Part of a small language model's weights: attention and MLP in parallel, a variant of SOAP for these matrices.
Each number is 500 + 50 x the weight over its row's rms, rounded and kept within 0 to 999. Layers, rows and columns count from 0. Numbers have three digits each. The size before them is the row's rms in percent of the matrix's.

# up: layer 6 MLP up, 896x224, rms 0.0633, rows 529-559, columns 0-223
# down: layer 6 MLP down (transposed), 896x224, rms 0.0632, rows 529-559, columns 0-223
up529 095:470452466523443581504516538454475474507543500529487476477506517484472497483528510465583506502514473490522438555535534470505515452513488572516443460503478563470437414419538449508581495370489586446452425540491397462509455583487490553500446565569452499519512601501513563513535518502553508473497523472482547601555535605562623459484454490523564534598438480519538520487529437535484392543554518583601479515530524482519495482449438571521518392498405501512513491540563516522430434429488452535538621574509569461428474499539497468566566504409566532494493486459470466535529526549544644499620580555470440513608482430523462606573407496506613527508486562448477517483511524492566464466564
down529 094:413601480443429479499512436444500540497524437459496459518514524474501455535559509465471519554550506428544607483385532502522470512506537554585487510535510553450496496489454427661529522504562496547522538557595551398430495571519504515487483445539533546555490509463570410474472557528492491460600554449494502542435461577487473517467467513527465591449557464460489482541453472500544632515462544470494462549462504618504451562434470450483536547570440517489439564528538389606479562540509552537481443467555567559524540492541584490520480502568473479604402508463508536512453541442556466563546450478517420564460569561543425497516500463497555555513538586468404470423424552476507545622497
up530 106:509460503568436501577422496460498469465449575501526464444534513458515402559521571536532523482534502510521579470446486527471423499479562388509503447542516567574535563485483414465567401474500464488457625528471545481503513437550475496464499437573523474493546551563501457474558538472420520559482497482467574424550536600454504536448570462541486534514453548493475543531397470534452496534399451430443600471570480510575483398464449559424442493476482467445526504495482407457511509482365528481486463503467468474482566438564580466552460463379493575457511447477549472522515526572529524592521435543598501490521490391611546512536507591482434567478487512428545419424503457395462518524498
down530 110:505485482534454525543493511395446552436487561487382488522484611490526574551554521495544464431395474596548560474488458572531528480517497515418464452447561425525538489647529530505461494490562621494571497551505535526528465556508574468465471497523545452515537488562461492394445592479559557578511445538484528512526477497439526506452457473471476479553564421588490500483570438479558522480515525596428456498529427481603492414411411481481433482549526412480495426548464533559379479483555532524586533470488498453540510546526506447460491626481522567479486508471538406533542545522555606473476541524510466494485516579567499446535523510414463441479581568450507573541537558562530448465549
up531 099:436505458486498604515498547459460529512421491454528466478498560452530544502507561473530479509458433468536495501531492485573470443458550500501514597439443501456492476489461484438515486523463445381539515484570541448501443556605487421509488517583495476485394592555449492487457518532601555539553432467500418537473481440456492407522407563427487552623480513458496493490473493487503547468543508528548497524472446541533492382551529464386417601452415457549476586458497477517464498447422427481409467454507530562492530443564547404505486553522456499404476477464477567453481410581462382574632529526545462566464528499550450452543517452499515456583431586463489525402538434484503515436497
down531 086:490510524458502449430463570452446463471593524426538493503487447390453585451516507496454431448500377548440486545449531475482506401506539525511561448457547579511492496520533562416434492527598510510488489538489605460511479443473464469516478540530551574503502445513493482398457456526526539501485457439481492514540464572631499544490549490582458483361520367458522538495516540524534535553474418489507478481558473499460550469470423519480466501482446502523582445439582520469584521492469494538519567453487494510495577557410442490445542456485456458510461508477527454396455555413348553453378448552477508586438523506541509549527463482441451584485562351495509464519431555445461456490481
up532 100:420465532500418427437431393513396514503470528498489478489436471461550588470432401638551491580470583502484430538527524414475556547460529521530474491515593532577514487511526568474442521557439554467461539445484453635537476526546508450441471477513549599494451458502568504490529505515503489508535425576468536405480465561494540492452540455383533541547536418601568531503527500524572536528542508519498437510463445515483527501430498513547557520520445493519525616446541550629504493440472438480441571505586488485471401428575530526504456461373460456445433480503457563501475502451537477435480530493554622474596511489502464479514499516580536482455574464500520433478513538510486482432424
down532 103:496536504576502503433525569566449457441461552425447593541427578445542551537481511479442479511513470468447462500461439464451499426487505504532488422521460531440484424483578454491585514507482521510551501519589450464468388574521525626466537422488448517419446515564527545540520554596535525590401469486584498444510496570493590444470523553509553513493492486502368493500462416438534517509588524558513502495498479447487511437499420473539563521547562475532556477493461514490514487629521477582515385500464475464519584466614491437456443522434532560483440551592508562569517490497510456506563547418458478498422539514563483533439529499419511445385450559526414598478441487445540518454461
up533 095:562583559408496452492427526531528555410495404576577481495453509493476574446484525534552488423554523521558460486489462492467461456436561470461472503565590460416562493523462503415466448571523567528455529535511414509476508486484428528607513464437609544498494519501495425447474504602482521371466437504434460485567538434404531552484544486503486497580523447536574494451463528437518524465450474609456558508591480438573573494525384585484515492622517455557462463537525491552446559502424430498453456495611465512533448515470516488436433573474536479437496514534514521522504469531480511478498498456535636435539497429408510583544539520452488606475520452445476559493429471445505453496505
down533 098:442453396463469498591561443555503500527500560438474478470572375410507510464476542495548540528512509509432498483442508440496611425409496503506550574497390459561536554439507459519554501430505409479503454509458465525560561536584534518553459426579443477452447558498491481465514464400570521595492506522498434462433401509518522447489492508437492610468505496520506529484517472401478577483620490540517491448456504508484423485496574457518553488563426518459454447483492561487492500420548556448501591442482529524444485622596492422478416507562445498570565466495512542526571482379528443493557450555558498538410507527469518461510418530601581464528530478498487453473559466525498523547592
up534 102:511462457446450467433456471486617539452479404466445461543409452492426601502453480575567497535446465517481566519548473503501578505493482455457527501553423495485518467452495540492473502480497509586399459448606468494498506530536489490543476498476444487482460484510483499441547442551423608406538505424434472563471379530515451379509532447472518672508574513523533497458453486509455572463531487495506432545480443536552426426406458500444438589497478454527554460448493479580457568519513433549423469421505455469453516568456422480523522455457486530447483556430504508493427447485550448492496566604429502571455519503474531490511500479380378452560495451506602523510504424523565490538451
down534 095:469441534606436572523444540557500546516491579585397484530461565449479587560522580451520518544520484521402515608538470487471494475475543481494492463431471453558566610500477464483432410528525536473497498484457457409520545472463527498508504500503492484508564508463456423569486374428520502437525504439401498491479370483441534481572439539531439502438574619499518524520517559413546541479530426468483441462510541564598529523417485487469518505548602567468489507493601443511492499537574581517477456477551530497491438467567519499515443486487502506472436433460430576616550490506428598446545449464482493523512596505546465550443518487613445476551620505487499472565463556483552486556513
up535 100:490419446383493541496558536500490482551559416524575526559511546561481465482513577503432468497513439450557630584538380501439441448463456418458455415506509586460471484482534491533523503440513474493394430516522495469509538401542555465528530532494531518460486463515421547506532440486395458513618442514441455475522520496360525486513456522537441498490456568463491581543520494396423527460450537426519438544509485597449559533500509440550506454447446559433530485439467545534392475526584473450412543511457553476456423465448509431494481478428521515532451575384492507512477430475463480444514580524557461519467522510451542453506397485440471440521517470619463517459512431485417468513479
down535 091:533449441513569541493527501491546561534492543463513488498511502512573487523545359523567563497534560546486400487491507527525480503570490588504518547486475427447542565501504517554541570545449513546472568470530427460520564547467394476573447551487445443581519470541545526524597514592567613501377464459604584441424392493536465537460552427496561366614517464547479514461474458495519438416540466489527527471515592450556506436514544480499487527527562487524384557469539465531576475495447489556529471483483478543587601448582478550544551510436495523533497483572489585532516530558472470471479426518458540446608504492541406542528590485487496455524440515525415472542498548532489502517598
up536 099:413462514531539522386516519412515448612520512522506479516542548533513574453613488510459471455580521556466466449461552551571552558557477445455483526582443410480451542481473566521447503468474418508477508477515468490448513462608507417405486561574460446449533513399576485370534475541566584513535513575488519521414554505590501449557503505465553507500549500508473481449548543507557453553508515525478559490506535471488450444499455379418446464492542491499506558417572420609530538501385483503569527478634455546499522478495435463478433523471533462447564556409401499486394408511463452446497534532494504482485551499467524538455459514470562547515547554579472544439494466571438523527533
down536 095:501522494465517469477524482502517556572433459520600487510508431496450452517518508475543499603569543453476627511522503502438470448421497545524509503471546502517481453469510457435548416453411443503442436518499445487438542608425465449552425503464554463521480521563544453572418519597490405576432438542518469486477403579587529600496559436467466498532458411463610489471516491479522442475457475428525498441550467478481454500489524448503610526511596454447528477497493461513548457465483443490458484547425493534573511481495531516447499517608523555521537411493498373552490641580518484516472549528469550498603443532483455436619533408568461504479538530483474418576466562426481516485431
up537 086:502657546470499464540566518493418439490557562394538485537537465495564499492475528428519452483415454547537573471530549499545512551477561583457517485516447544527594471437515506536575537586430454499518484545512494476569526459504541515565406523567564510516590553447536506487477506548390555484482469450486471419543551517551481544525482499503499464492568611487559505487492491657521559537436512484568562553471466440527557515459446475592605523545455508497517556546479457532649535468472428537495509464489520609526532511489454511499566548480567527523657593457486575625520506421578515527586538544523468585447511477517487528480536587535466553506535538551526510493504495459544506561539
down537 090:486362488585422476511530477554613589468447462618475524479460561489499556464524380571499510506612541458468433476477491553450496509548535435523563533504544504429419490539456516505443451425565507468517575538538401425505488450583481504418574480507451431439444389537494519572478547484561490497477520516489458549503548489419564577553519540456496565480465510508498529578501510430514444443587482400513481503474489558437429526598523556436388461527579468533486509559508451470405467511507497497529593560557490496490562535490514534496474379519487479430387426576522525415536500562411549542526505496568485448514526520529507467540514516474551471474532444486529554567426530491520603507507
up538 110:461519442500476493508556456403454437586496491549540516548510415487486530465448493458535523561515619527515381428531524500486541505511473431493466533477499571539504409385537537439477466498513448513446497484532511538557531395428485506455563525430473493449557469494467474521445528501430593532550529474473515403483425527555559536561537495534382550543425561537495469434466462452473570477481482480534512503483569461514511503499482563411378540511476469509484516577532566587380462529506526554579510464525532476463494555472426436389573476598480502470561578491430470514566491382529457433500484481531419496489414554540430546533462448562485528384529605523575517461442566599482473458539
down538 110:438512514516477525493532462459443441439523531530521501554451507474538499456474488519397583510409429488600556510435504549445479556653408511574534528503571593535528526546504524462503554567444582558467476458484535531558539420511529586474526437563491514459577464486528437497507536549392478456507471553543450512480486584525449483411564520547428428441464513409487562491531539473419495421462485399529585516522521506456542551529418490432480533493346480502546539431507498491547581505504412483553582546422521457491513469507595513535622543370456535545471503464432428463570463546546542562496460490475562564513538483520488397516427530529549514505477561463490569490488514504438535475441
up539 106:513400457518467428509445557486411487393496466512560516496505491519496476394489441547513534506569507553570438483512487500384508443464462460480604448444558469443524515562566475437494490427442431468469429455510433415568514468526550470401487454603458483438460531519451480505477487431473433488557429563456557489446512472542474548472465457431490460534515486597453525591474483479534532409416514486462505580487443474470566461550494390430509566560478551540453473423569409518408555465456473466485484496473428482507502505533400531441505471423493501530545466497460438445379570520524438462429396553499482423510560490512481516465482513502474476522398461419566457491469463637526434552547
down539 097:519465613534539517481516449487486535515457536485520508487523454532441516498457560557507547472449562533532587397440489557593469494547517503465349480511466483594520516500506469541516451590495579500425503509494552479479508460472462525509514545469491546471424467473407382604455514535470563545412588412460461503538433508528510510573569512562547500463530461531588508498382638629464496559528529500535354475459493553477546509463517558477555434435473436511561478525496536491573498529519521547473411526452494501449573426445482526617494450542483535535526451457499522483479373494472479584488593483547624478451507491459480615506530518495465527513536479493437566427511521463496595495518
up540 095:529528403550518480447560463519548484466477473504541464430513507603497499508529496486535561488397528397459471476476442498534486507414443451410613449513481467441574428554404452566500581464555560539539495468489429613619406571467442490465550447501397493457497581482456379532481436541533473456524468445576511506450544467567508443519557606528453502516430502414486542444550449485518519471488386407498532494476427534558463515535465491488549481531484494501594533453451484480497513467427422491411462451484427455515458501457501422490484503510532532557417433491520540404479440542494525579544483455595520433455493596558463470421517476499596487526535508537417512441515442524574538520521
down540 099:532511581441530457446462500569523514442506519528557591425435610532442545443439413538481483404526522539512489417617553460536442465498553481569510590428525553453558489463464468455433454489575531502474574504496451459475527578413566572572608474468477452498547469451442395515458549535495475487419492439500548421480607498466498475497560482477417473470542466496590452550494429514600477433534520482444416558439454540490549476534510506465457456511582577527440553477455518523484479572583608498507524535510420513468532487474544614474532451521476394427599517507520461505548531561502514563496457625502451442447447479419486488422513521509474517530402474495521529498462468565502516561525
up541 104:515430514486466475419543533478546469444416493479525528536520484476536509502615478484539519516532496614463584568500645468451414506482492584536524474549430474536500452512409462502602583510488453549488425578465533538564517482619533425513512443527435533483557576440510503525522486481373505445499462392517528556480539483487572562520445524473399421488521529511492445506498456541444595493428600430549577628457564500474485496607411528530461529562472364459524518511439421540529451350543491533534529535487452434501487534537509577463471501462531468513496423503497452507533488446513466512466486458496481475459519431440493508374529517513447542522434498458441568555507434502503534496528
down541 100:458459557520468423495508539440521513572421563520451553576532549480418512531537490603562497553531466452500516512481517518574401471429518491532464536541567548534429403561466453442550473509544523570421497548469520502471529422388541350497567494550482510551464468472563487493483572447508464446524536501433531444502502496474508490579433579460499500469524370550534521508491590409522530465445467562473492571517495562473510576503391528524429522415411448512551448477504534531609459554498476553532528548541492513486483393533381461499572469605462425585513506454542488466431474477490523384568465509486558450472459480392514537436460488483444495560414558456499516497460488482516531420421
up542 107:618486510627501413458499599554534511538481523547542499364453460507512442456479448565508517416433538467475489515481411371405405473505541461495520483527510522495458579596549427506582480521406509452452448517492518496463552430514438498485489538462548488439566580385465522512510524436496562520549537472484562473528478492488444468469520437568540436518483553524479491475466476505494548455556534534439573577548501560512554587417507424377562532476487502495539407459585465545546475489461535394589461397566599475497442455541531528488402520448569469454523437498452510535471531459557462489470530463414494510494543461535482425527446533544548542547492602561515515480485582518523551540500
down542 106:539602456508477491509500540473472529481512470430482477423512522392447427462536544511542494508505514436442578503438500539520512501535490441534537517505539577603457512527448514479478541547351497439488481545441485464608524524536556385427463564440542495524486476498492587440521471437372536543491596459534462494492396453576528491513549539461572550526535503458555551496491566444454524504567537484551512555531498490460467533557387518480444443439485521478447463568496571663535529548557577491472567544426476524452537506561502411529535482553507419452421530403432499512517493441536487499545549509491519474456514456528538649457453507603512548448404588587506504449554538507495490481588
up543 099:509531460519483454531367502549474493563411478445414536440543514463488456533533445518435560571480525556484425516516472377511502459480650433414493499606525454540480509387535574514389536484456492450453555476468508542491421510588456524488530514451513527470512514487454489520448476443546514452436520520534506486533540526468473528407491504527484476512492490497448474458474513469501542507407415543452386558448507503493515500474543531597509425454518491523519593459555403450388487401439485513508527514449477435544507521445384473487499526471509480542522423466438499567505509555444606423450455531465532565464379543383535555458479473449532527572578571535502465422425418477580448465486
down543 093:474495503538512487497471610447499410532489422574582494574514428496404416459483574452495477564451382587576394454527512511518498502508505512390635557459544476500516498513430527384501471505547588477524463520493492433514457483501509437521502457474443436441398519538543487486481506471597518395455482539504478500511551510590531522501517447541542500490468456501538585566430453368599506452550656589572583472614493490491481405452522545466500571523476523443527510508492517496503525531547512524447527495584499532512515470535533483482529353506539536551534542510503447429550457556506480472456552519526558461502505435514494463464518525594517484417519553477548550572491547561487485435575
up544 108:493492504536460471514537559529543494469500514524544489443475456494542448608427475544541391486505509424525482454458548544483500498489567557551486620375544489486537513547580400583500537583514515448471442475569451483444423520545490569533538601495451475385488448551450475433457468560413524571459494460522583521531424478452557482461494583523475621499405488478450416495528457517414508556485520425508531531373470426561470585469524480542502480478550472501528517559526470481479546432409439545482519457400542499591476514498515488547499479478448516469566556423489469462527409461521557395495518450471464487472484526460581488596406369522486503550467522615515495499468494528420470442520
down544 106:479457476497443524538441586509616512444495488551511571513523545473401511539468444563506510476535379571577453488604492508460513498450553491514464578571408469486580539509421506429472518383524458557557457426448440467488674518466523569458483443529590469461468517494479526456527490452509453451546395484546479594541380462535494426591523497539511568458525577539495597429591492458484492466534501489436578463486485515444445566481396438412536473439534447455427479466576501571472493462394469485538439535478493559530465510560518531448542553470469478541530464487488531484539503501515435443527531498469481448501467455554599503503592542439549499532473544509482503581426470584497469554474
up545 093:583542418436511488460593579514450427521442447519465556445505405534554529521524545450571580513457587542575438560531418549492457564423506532518570500552519491512541458608497515446611494498424482543471514608468547511556445373471500554489555487471381588439503478558520509568516597478485510583529476473495560548459432572442456507549518564409576490492486519473478495566474481544484528559557556411523534476555459508600464486494545496533480492429623514515589482500565558497483455557516517475464540530490411495450524586431398451477459495396499501403537452536462465538476522540517513552473466568490510460459447511511447524520430497494538495452520510459470521437447563623530518470566
down545 091:453434483452512456407453435548514604473468480583557506483511506523540510395432386529420449408503448541500564568456500538427521457509504508425522480544528486395468515439404512505464441579573537571455482481542494464488532531540541479504513443400436531522435417487397415432561466529494527473594423494424410475576489539529518579513466527562436416546540476528530490565477408513526460498475483567543475570473479509428480477468460567531553507458428527480435475509465466579502520502492507541496451485486626487560565439545445463509493457529530511611569483486467411533534523476448491463444466424585564515483491535589483507383503609485478434561468436485503486455496533569457505511392
up546 083:513571472473463456508543463427555537514527502498502524412485507560476570559500459458433435570495571542471603527483534479498592519548536484515495478433496493482436427482419562573445431532500510379496540482534425367436467446431496505473559509524611591462560455545514482487458568403443393557531486483503435566491432475409507459446461514517508519516489481585570521533443422514463513428431538532464382424508545476520476463575546493465488478598510381499464397414457409447397557513446517468550544439444482467395482491558458520508529435521469538481505517453553473455450503530561497617560562531511557478572394555474531511454514464515482519522549509488460483542502420515438531481492
down546 085:517418489474480536557493549513533538548439462558411523465540518456496468375511548495552512458473415497523498516466522546548433492382490528489520563547419542522566483516593492411475569425442499534489415603443528548580569476542461571468461507507395482553511416551472555470496433553510600492540637432532479374440448443516490514427474484438543591429494469553485509497550539516513448537525485485565504556476470534507531544504417524500519541431553621444532516522570458455527432500484463501517441516486427572562570596485518575434506549515541540497523402508512498541494542415476535457527473430510397559523569424574454588479479548487447480442430422427491510432453547508507528507509
up547 104:548504510543375444510517468436505470500535586581586456467454488526459370495457484589478492451530484574489443528460488486428512490440391534455499553533508539516415532465472544472571490468532484513593483509519516537497494526464467525522560536411495534547475428441519397595515565461442487506473498573451543429481506498536490446508538503470451558475523465570584408494483422459555513433529489455494578403449511498553551546401553572583536590545540470552518451526562464541578528490621503464498542457519558420433435478562552532485435487484561461439479430546520547576427482453531560468584565463489490549505548550547520478521439556606459451399448566561528515510462503494438561377467
down547 108:579474420611493562513538449478542450495505437447467460493499479617464408584484443527404491493425502498402610434453520586479538560404482541547527457517538501419592481501415385390555410525524542501533534520532529459447520558419542441559529498470494608414492559406479489479469409573535486487517450473516494495495562458510526494515533482530549556445530521589528525342473541495543591482460540526489597474461524501501490483442510500546420517445550556516500550425507470445604528572524490544534534500500606508468583487445495471511597441467463575468550480523466499559532477483490497443574462524548541459566545492506572460483514495583456504480494554574474533451394480538498487518509
up548 099:481541428576490539433558509532480503522414553633559519504567446505467504535498515479524473499481460515575550477499495459433492526504469478465468506549402567432413662494513486552398501456512476505530437555389539548501474511452549465508501582430441525472512490514517568530495500482510530543478567417406498524481511533558530519490482483585533564491553476508497466598470538576498523467454451501593487571506437429450549583515525395395468513550443506492466505486361393418397565542499570485553540455516534479503522525444532487459537432530566487493569502545492368551567478476523576483395462611489513470526560575486509471401409521487485516529578497501453588535557542494536482481458
down548 109:497493564480479496477479498469525587523479503513576578610556451454413564418561538533585540514455447443450480525451522541465508523562530460541512576458447441416531431500600429461558582503482466466568506576462507581586497512483550492440572452562476532490427395463568549546404517541487527497478507482498550507552445572598503575490530521526495549434515487520458526476564489532487410552543540498498606421382430493503510564571505468565557490484418485547501470435616595580529435619450479437552564441510492494452565498543512502474444513458568523435527544511550549520535450526574455495479491444545404528576476556581559544480502512495472488444475535557496561473475521399530562440530
up549 097:594558458497521550407481591525502472489543569462521489433562526530442421538425522578562533465531496476606558556532547490496466478455472475536532544453515517512512464479544476529608494570488542527554580564532483570586426481443501481537477503489550501523498581534520500567528534455482537482518458437555515483407526433567509529594512537508567593446590379444422477544522562577485492473589482524533444392525506504564459430541474564529504464471499497559486582530405525548447475550526451548490525497526411496529548546427412520495560468443481574388531431509449586582470555490482458420418485457457496530490461557581552579457515532459475392562499541478485499482610551569492457559423
down549 088:493578534550451513543541371595561609547439478589461527577504458526554536484589514423459506457429498518481465553485505532526581533514495507502509462542479414494550471477494560514404517379556453493444404468541482441478552518598529492444508482427508480489468490492498511462527517598556502575472530598440446490559470537460524500474411540638439461444471535610546523520498490443485561550469583450521555551518417543429480599438506476501446527496556505489552465501538536539514464475450539522496455449525536512396417432611519437500507469544530486571456563531609361507564502482554577527583498591538488468484467475499509411515516489501465550477439460492595512507426487475524519528558
up550 094:501555560416447511527562425534501415546498580541494347442527470464556430469481441590512522495537587463528572509400517525406491581421482535544488465518519478519461492484437469569601528457434418542535586470458477493494498505443525486482419529532481372513493531484370522555506470493473494507561463490554524553498497506527467504411492527487425525437539435480462428589517588472494413422469450450488493512493440511509476536564493435530480499501556449521547430493483539495435506461468465580546463481435462382507491538494400477460461585355461456437517547512409487484580475537489473482432511508618501447484533589426640522499421458469521515518416516509470530516457522513494458457531
down550 088:535487485515502537400521503502548540451525482438537548517525417489451561440497512459456512529551473589445415502432479424572521489490488574580586444533628482614583488460511455432546503443537545525473439536536475544546425551559496489524568422517531405513385451487509599452540462481472446513508439554487539556462529523461472507520528514561539448562428457536513466604449394510514454580513504500522461503575454623495527511397523608481474512456453476521405566467535509451485509516532531450466498518420499485471416424470513440487417469539574576540502516633436507534570496497488517504450489535461480477533576485480467549468454419448432547500524451602559419515392525509585470546467
up551 100:549501530559532526491435384502490432490380565615541480407496499536480532485493446541546425504521550544563523502491438444515459482470522441471491409584582474517631513647429511520545562518486532446513507453564417460504470599475426537581479541535552524504472516428505454553482534565432509509509427463462509455428525473502480491555541531456383536465589487546503475457450411557459488529495534452523531516472462563387501529478553475464551403547454566447508448450511451513454454511488542485581454458393534502486462479480608573538486428590606548451545609544480529457410525529522535508465458487502553503459556516581500454512439439478491478535386480457477508582482492466485442530503
down551 104:502439428487495535529465458524542522399538549524619598528557504603523525535506525504528606439495492500488477490519519435461539443517451499505518452463523400535522512580623458509552479578519523488430536512462540409499469508504399587486469493523562490490444523459519461518460459455587478475537514563539421398501539514462438504618510441503450394411524583511492501471520468491508448504510533438514418569500578391517528537608396416495483463440525555485532500539580408409458478464556534530498335481492493565580479455498572529535523543485506543554553489505504480492571481407501533445540510594485507472508488469511551411478510493493521570482509608413464552559472559486563564449479
up552 104:466539476528454442504539555501498481468528445421549471477472441639593554476533472492501654529601491606445543516548596449480468520480535491439570509468517464458604560551522460412525533430454520409492533563514451515531513481614515523485482594513554550526510498428512636470461544567467561454493483495435509544463459416470483470445501618474427499433509585535534514487538512495519475547591539446449500473530535504552497499498491451492510531549522455584534526527509534553513501605468542463481513498514456457524507530477451498509546445446443484412561434484547496460574510529523486400570488474492475495497485484465422389433446454615501487410499497534469454524377549401516615415472
down552 096:472469457439454511483518562495464582446573639607533572490529475517561543529499484574522488441512520486536455463470466518469369468420464432510528532498478484454521535499415605490491431461555511464549532498524490503496535563540433526488365457572588472512546482467527623559545545549537548500633445492499432404466534484520356393542483495502476523555416486568484500523527437421568422528541476462481581573473513515500503457537517381507575543537550518545557457411503560502507497548514419476490489570442563530530500481504492517526403430550530478448507543578536493485480534502533537524457462500581416483490517451495502485500441563584555527393545468493493490419533545491407458420524
up553 091:484488573467495486481447468428464472452499514509543422491512587544461518518467544514498465419464510582487517475493468601502445500499386529491511464480544511473462598452433452570439499515418560506517544459545427518493499555432491543542503583496525574436453512443499471482408524559560489526498500384561565550529431434484604422470449442447474335381485455499519460449484540505447467485479450514561563508500575470491636457514607430543522503510517522474522531501469459523523515568536506449554590466520495452461553472529631553486602550459517530512517485533524478575422484478507542490466451470556550543642585425419453490536521519457533486488474507584541487487570384491423418517538
down553 095:600554465468556509534599540452582529475522494479535588565539639482419459527586566521552524492504493444479461512527502506504575574444484489538517459519502537487483462483441538423520503510496554489523529547516543471473442514506493479481617560495500534498464401453427478477475418584464503615461454491534485556533459482471364531477453496492468397458472591503433567409542503462536420488520468450519629550544493506515655387465391468517550546519498536376579430497478466385520440485519512453606465492494544573510482539507455491409452577415509472516522474565532481392473528510572546507450468472486500449494544559469478528492530471473476489473483555539422547432447501470455522537522
up554 094:601541434511354608473524555534503514384559510544580538485469502420458539538479483493500477447445372415452627485578507517438473483407566518472518548442513488404559501448496566518504501467525552544449463444539505458589448464484578548465500511551456569522566533519543541487463530521456566482440483474498488491485446509469517519526573481526452530428489510422541531417476494524477498381543498515540558576483570444567587432519501523493506462434521438486489495608560520538473433465537432591432553574595528528524533498451587540497493499586490577524602500526554485493510507517485494507496478531590490561414589433573469487587532502511546444472519473553508545494428404467473591451518
down554 101:461584526508453528447472508443536547612538497361653467545487419532554475343507476525451494514539502472602515558487493418484464518533442496577456510528499459503575470506400536466488491486579491472448408558575503547536545463471457464512461498523455578519513483438469580544454468525491552458512504505544559453465544442558510588563376458429535433560493555451540493446449426489523594542521474503483471472576483493586550537479449494587510501444488538523485450463564519463474478467551526544477560461486435563539455470457621530540461559475547384534442502500530389452500558439522449496572536520502449451466485472528585571569491636486562477498462547471519545567455544501479531521454
up555 085:493574455576525546587484455526559439509544502565546478626623578542528506515552449628519584507512502483519486563471493554482548478445505527613535622504550523561470510571513488537487509446512442424512385560578579502538579507487553456544519501526569494499549556482466585485553580500471447435584515564495511554472538514560475516490445493544473510464451548534536460538533512592402533555488595517515492555489436561518559540540430550480479480475482586455537533509486525503423579485535491512550523458534453489587459499506479495398615546473398511548547458494534544535506475540467434555577564479585513495599553579431394489536464525408525464499471491519455509586417514476481447442548
down555 088:573468490469509540450536504562494350485473536537512557413464485540494454499434520529569457391482567490413500499513442431529480485564415441438487452528470487458513440455598517461572508485371435527523466420515499507480455451567528519478538588506537454509519411447547460545568559549559507515544496424522484430492600497536588509495505583499566406515507458468535530428559528478559486540494393454451530563458522460579492421603452441438553545492547386527575520571545609535653458509525509481498611537579460576484546475467491531562429523509594514483498503476510462439564532481526528425518461551449520496517476514473559535491562471521520564455495492453511519445511463512467499617529
up556 104:587356559475485438484561487458538497484481553555557494470450472507595464504380501473537555574479554560485431517490551540480472533540568520482426571452462375556454495443515448424481490433531438509504505587523517553588465509407536424454443572530470520508420545481456414442533497455535431501485523390509554442518521545446556378448546422469522492433511510451520559490473501551449520396490520538497655543443507470457446501528477448567491475529476466479398564470518544490416564500483449639582465536528511550495496580526499482591509582451502546486493537439524540471471511440542530524528543481561553495497546552571525483445506540384449535505433449504521491514482534532546555440557
down556 106:519532469514569478460523512522517501470569404489462527494543499478478467623511527410640498495490545490469472583485518580509454601573500454398495545466530458568418539559617499522515543406526459472535563546558512412487469559454453558538452441523540565436551376539525576554439506483569457490479479477544544471556477559473455580494525532461442468513437523477506485512468475464483531475541564580462429480581514490504452544515527625585425583519452499496544449521446545568534475466530421547507530514392497552512559448478603462502497499454491611539481465501474537454466453439506455522562569419512495445532420476415536515515536494533511575458559508464551441540394500467390453509604
up557 108:463563460572608563452603514484498486477502500572494411508526480546517494482446566468488515478451432515529448549445577477470445484479376554469412506502540547557456488502527569424559600561489471454508621495505428516478557472431433534441521487482523599421499494517502453472524485411600521505463437484568548364488492514454521487536445456483447562467452493491467455436437497485541565515481421449544466540554487466415467545472490520489438495452451500453532469464486479458573508406485424505474544480608412471466513541475468443487388496516491481420532537495419385437489458477441504474516555589557506592492494402420528540438462538488505360419473494518568474472406505497500561477431
down557 111:609528488457446438386497592449555494594543569490471451514490611494406546435553462510423516502530506482580450530500528518524504426410463559464468640414460516488528474504591429577484469525485488490403446505414532526445511529413428516521432545386494550544617466472543523574501556451433569460459490512553495469500456496430577546542473437462485512410547643504521442491491528463473489502424416508418470445375518474553476494461513500439461467506495426545495475513534526519459578443485503513481414564557502434461592580469508486502523532513505474520485441550444403486518545534521517517557505502450440488460464478415514480485549565514492463576525518602527488443553472529510557566494
up558 101:516447549536549607603483508399483492492366558458443464378488444507490541535554423516472535492488540462494523524483511476490497468420483539533615404466479462522528519454497480407502531558536472450509633478484543518408440489540573515435448483493565519577583490493459551483476459553457596568416538530426528487494474485472469516479486546506481521482544445554528545406536483505577618481523536552469551627556483450479526531499549525437523451445523450546528509495510431505604400638466503345616490373513511522511481521516553492436545487517492451489527493504530484476515473565415549451510509521569486515564591547472490466523473500454434568428523530466466462468437498464545480464517
down558 102:467521552478497446551520488511494578504510558529446476404471519516500494534410455529590513479534486491413408553476603476512541537593472547410560468489423541515455536482540402324541482582537444570526517534442529503523468415486570612424506581615549440524555439468533491503524514579486492523488554488475499496468450497465511507486405509517545385456474497550475487458496453543531459503451533530443597498542444493626463577501408573463485474554439545463544516530568441508442492524442500480535492552454471536543606504528490472390601538538558527476498471392557612469485514495408465486528536549586479445476520493470580430493555530477415538510496431501461470487462469472487526458433
up559 102:574475446529482511494500574515516486463499464505464491590458514409476451479468481455528491502434552541539516558511482519450539525450461548436483427533499491449448503546438442582460565423497394522506480514533445461430487519439539544550514503506441478485459521439501392428568524531445427502442482461519510521499393428508513440338539509494559607346412442524501518544603464444479441498541470530482554523417591482523517437535413495490416430485510382398556523511447411503491446406510490410455452501392536522545563493475564461553491556439534529527490432460466495592434413450515472450443482520476519519513416512436523464484525454514562571422493459564539449506420454493515517549519
down559 100:483489447608618504436344467498444547578482505481497490520536624496495526489509523570531505539533542547539531471512462377570463581508471601511504541525488462503580526462498548490571493432482396422487488542513449532448463542484482482545411446501478543537450367499570558456593497432475440408508481404472477551546463487504444529448527526552477498491512446545508480485612557528395508498483575456476430539454502425538505437499494541478479524529506486526565437455529487513499540457517489519563545478418537479465485471518513400549478418559532524483456463526532500523513498450517524542645397525438556552502523517478584545506528560491408577586438451498559550537522499543542657532503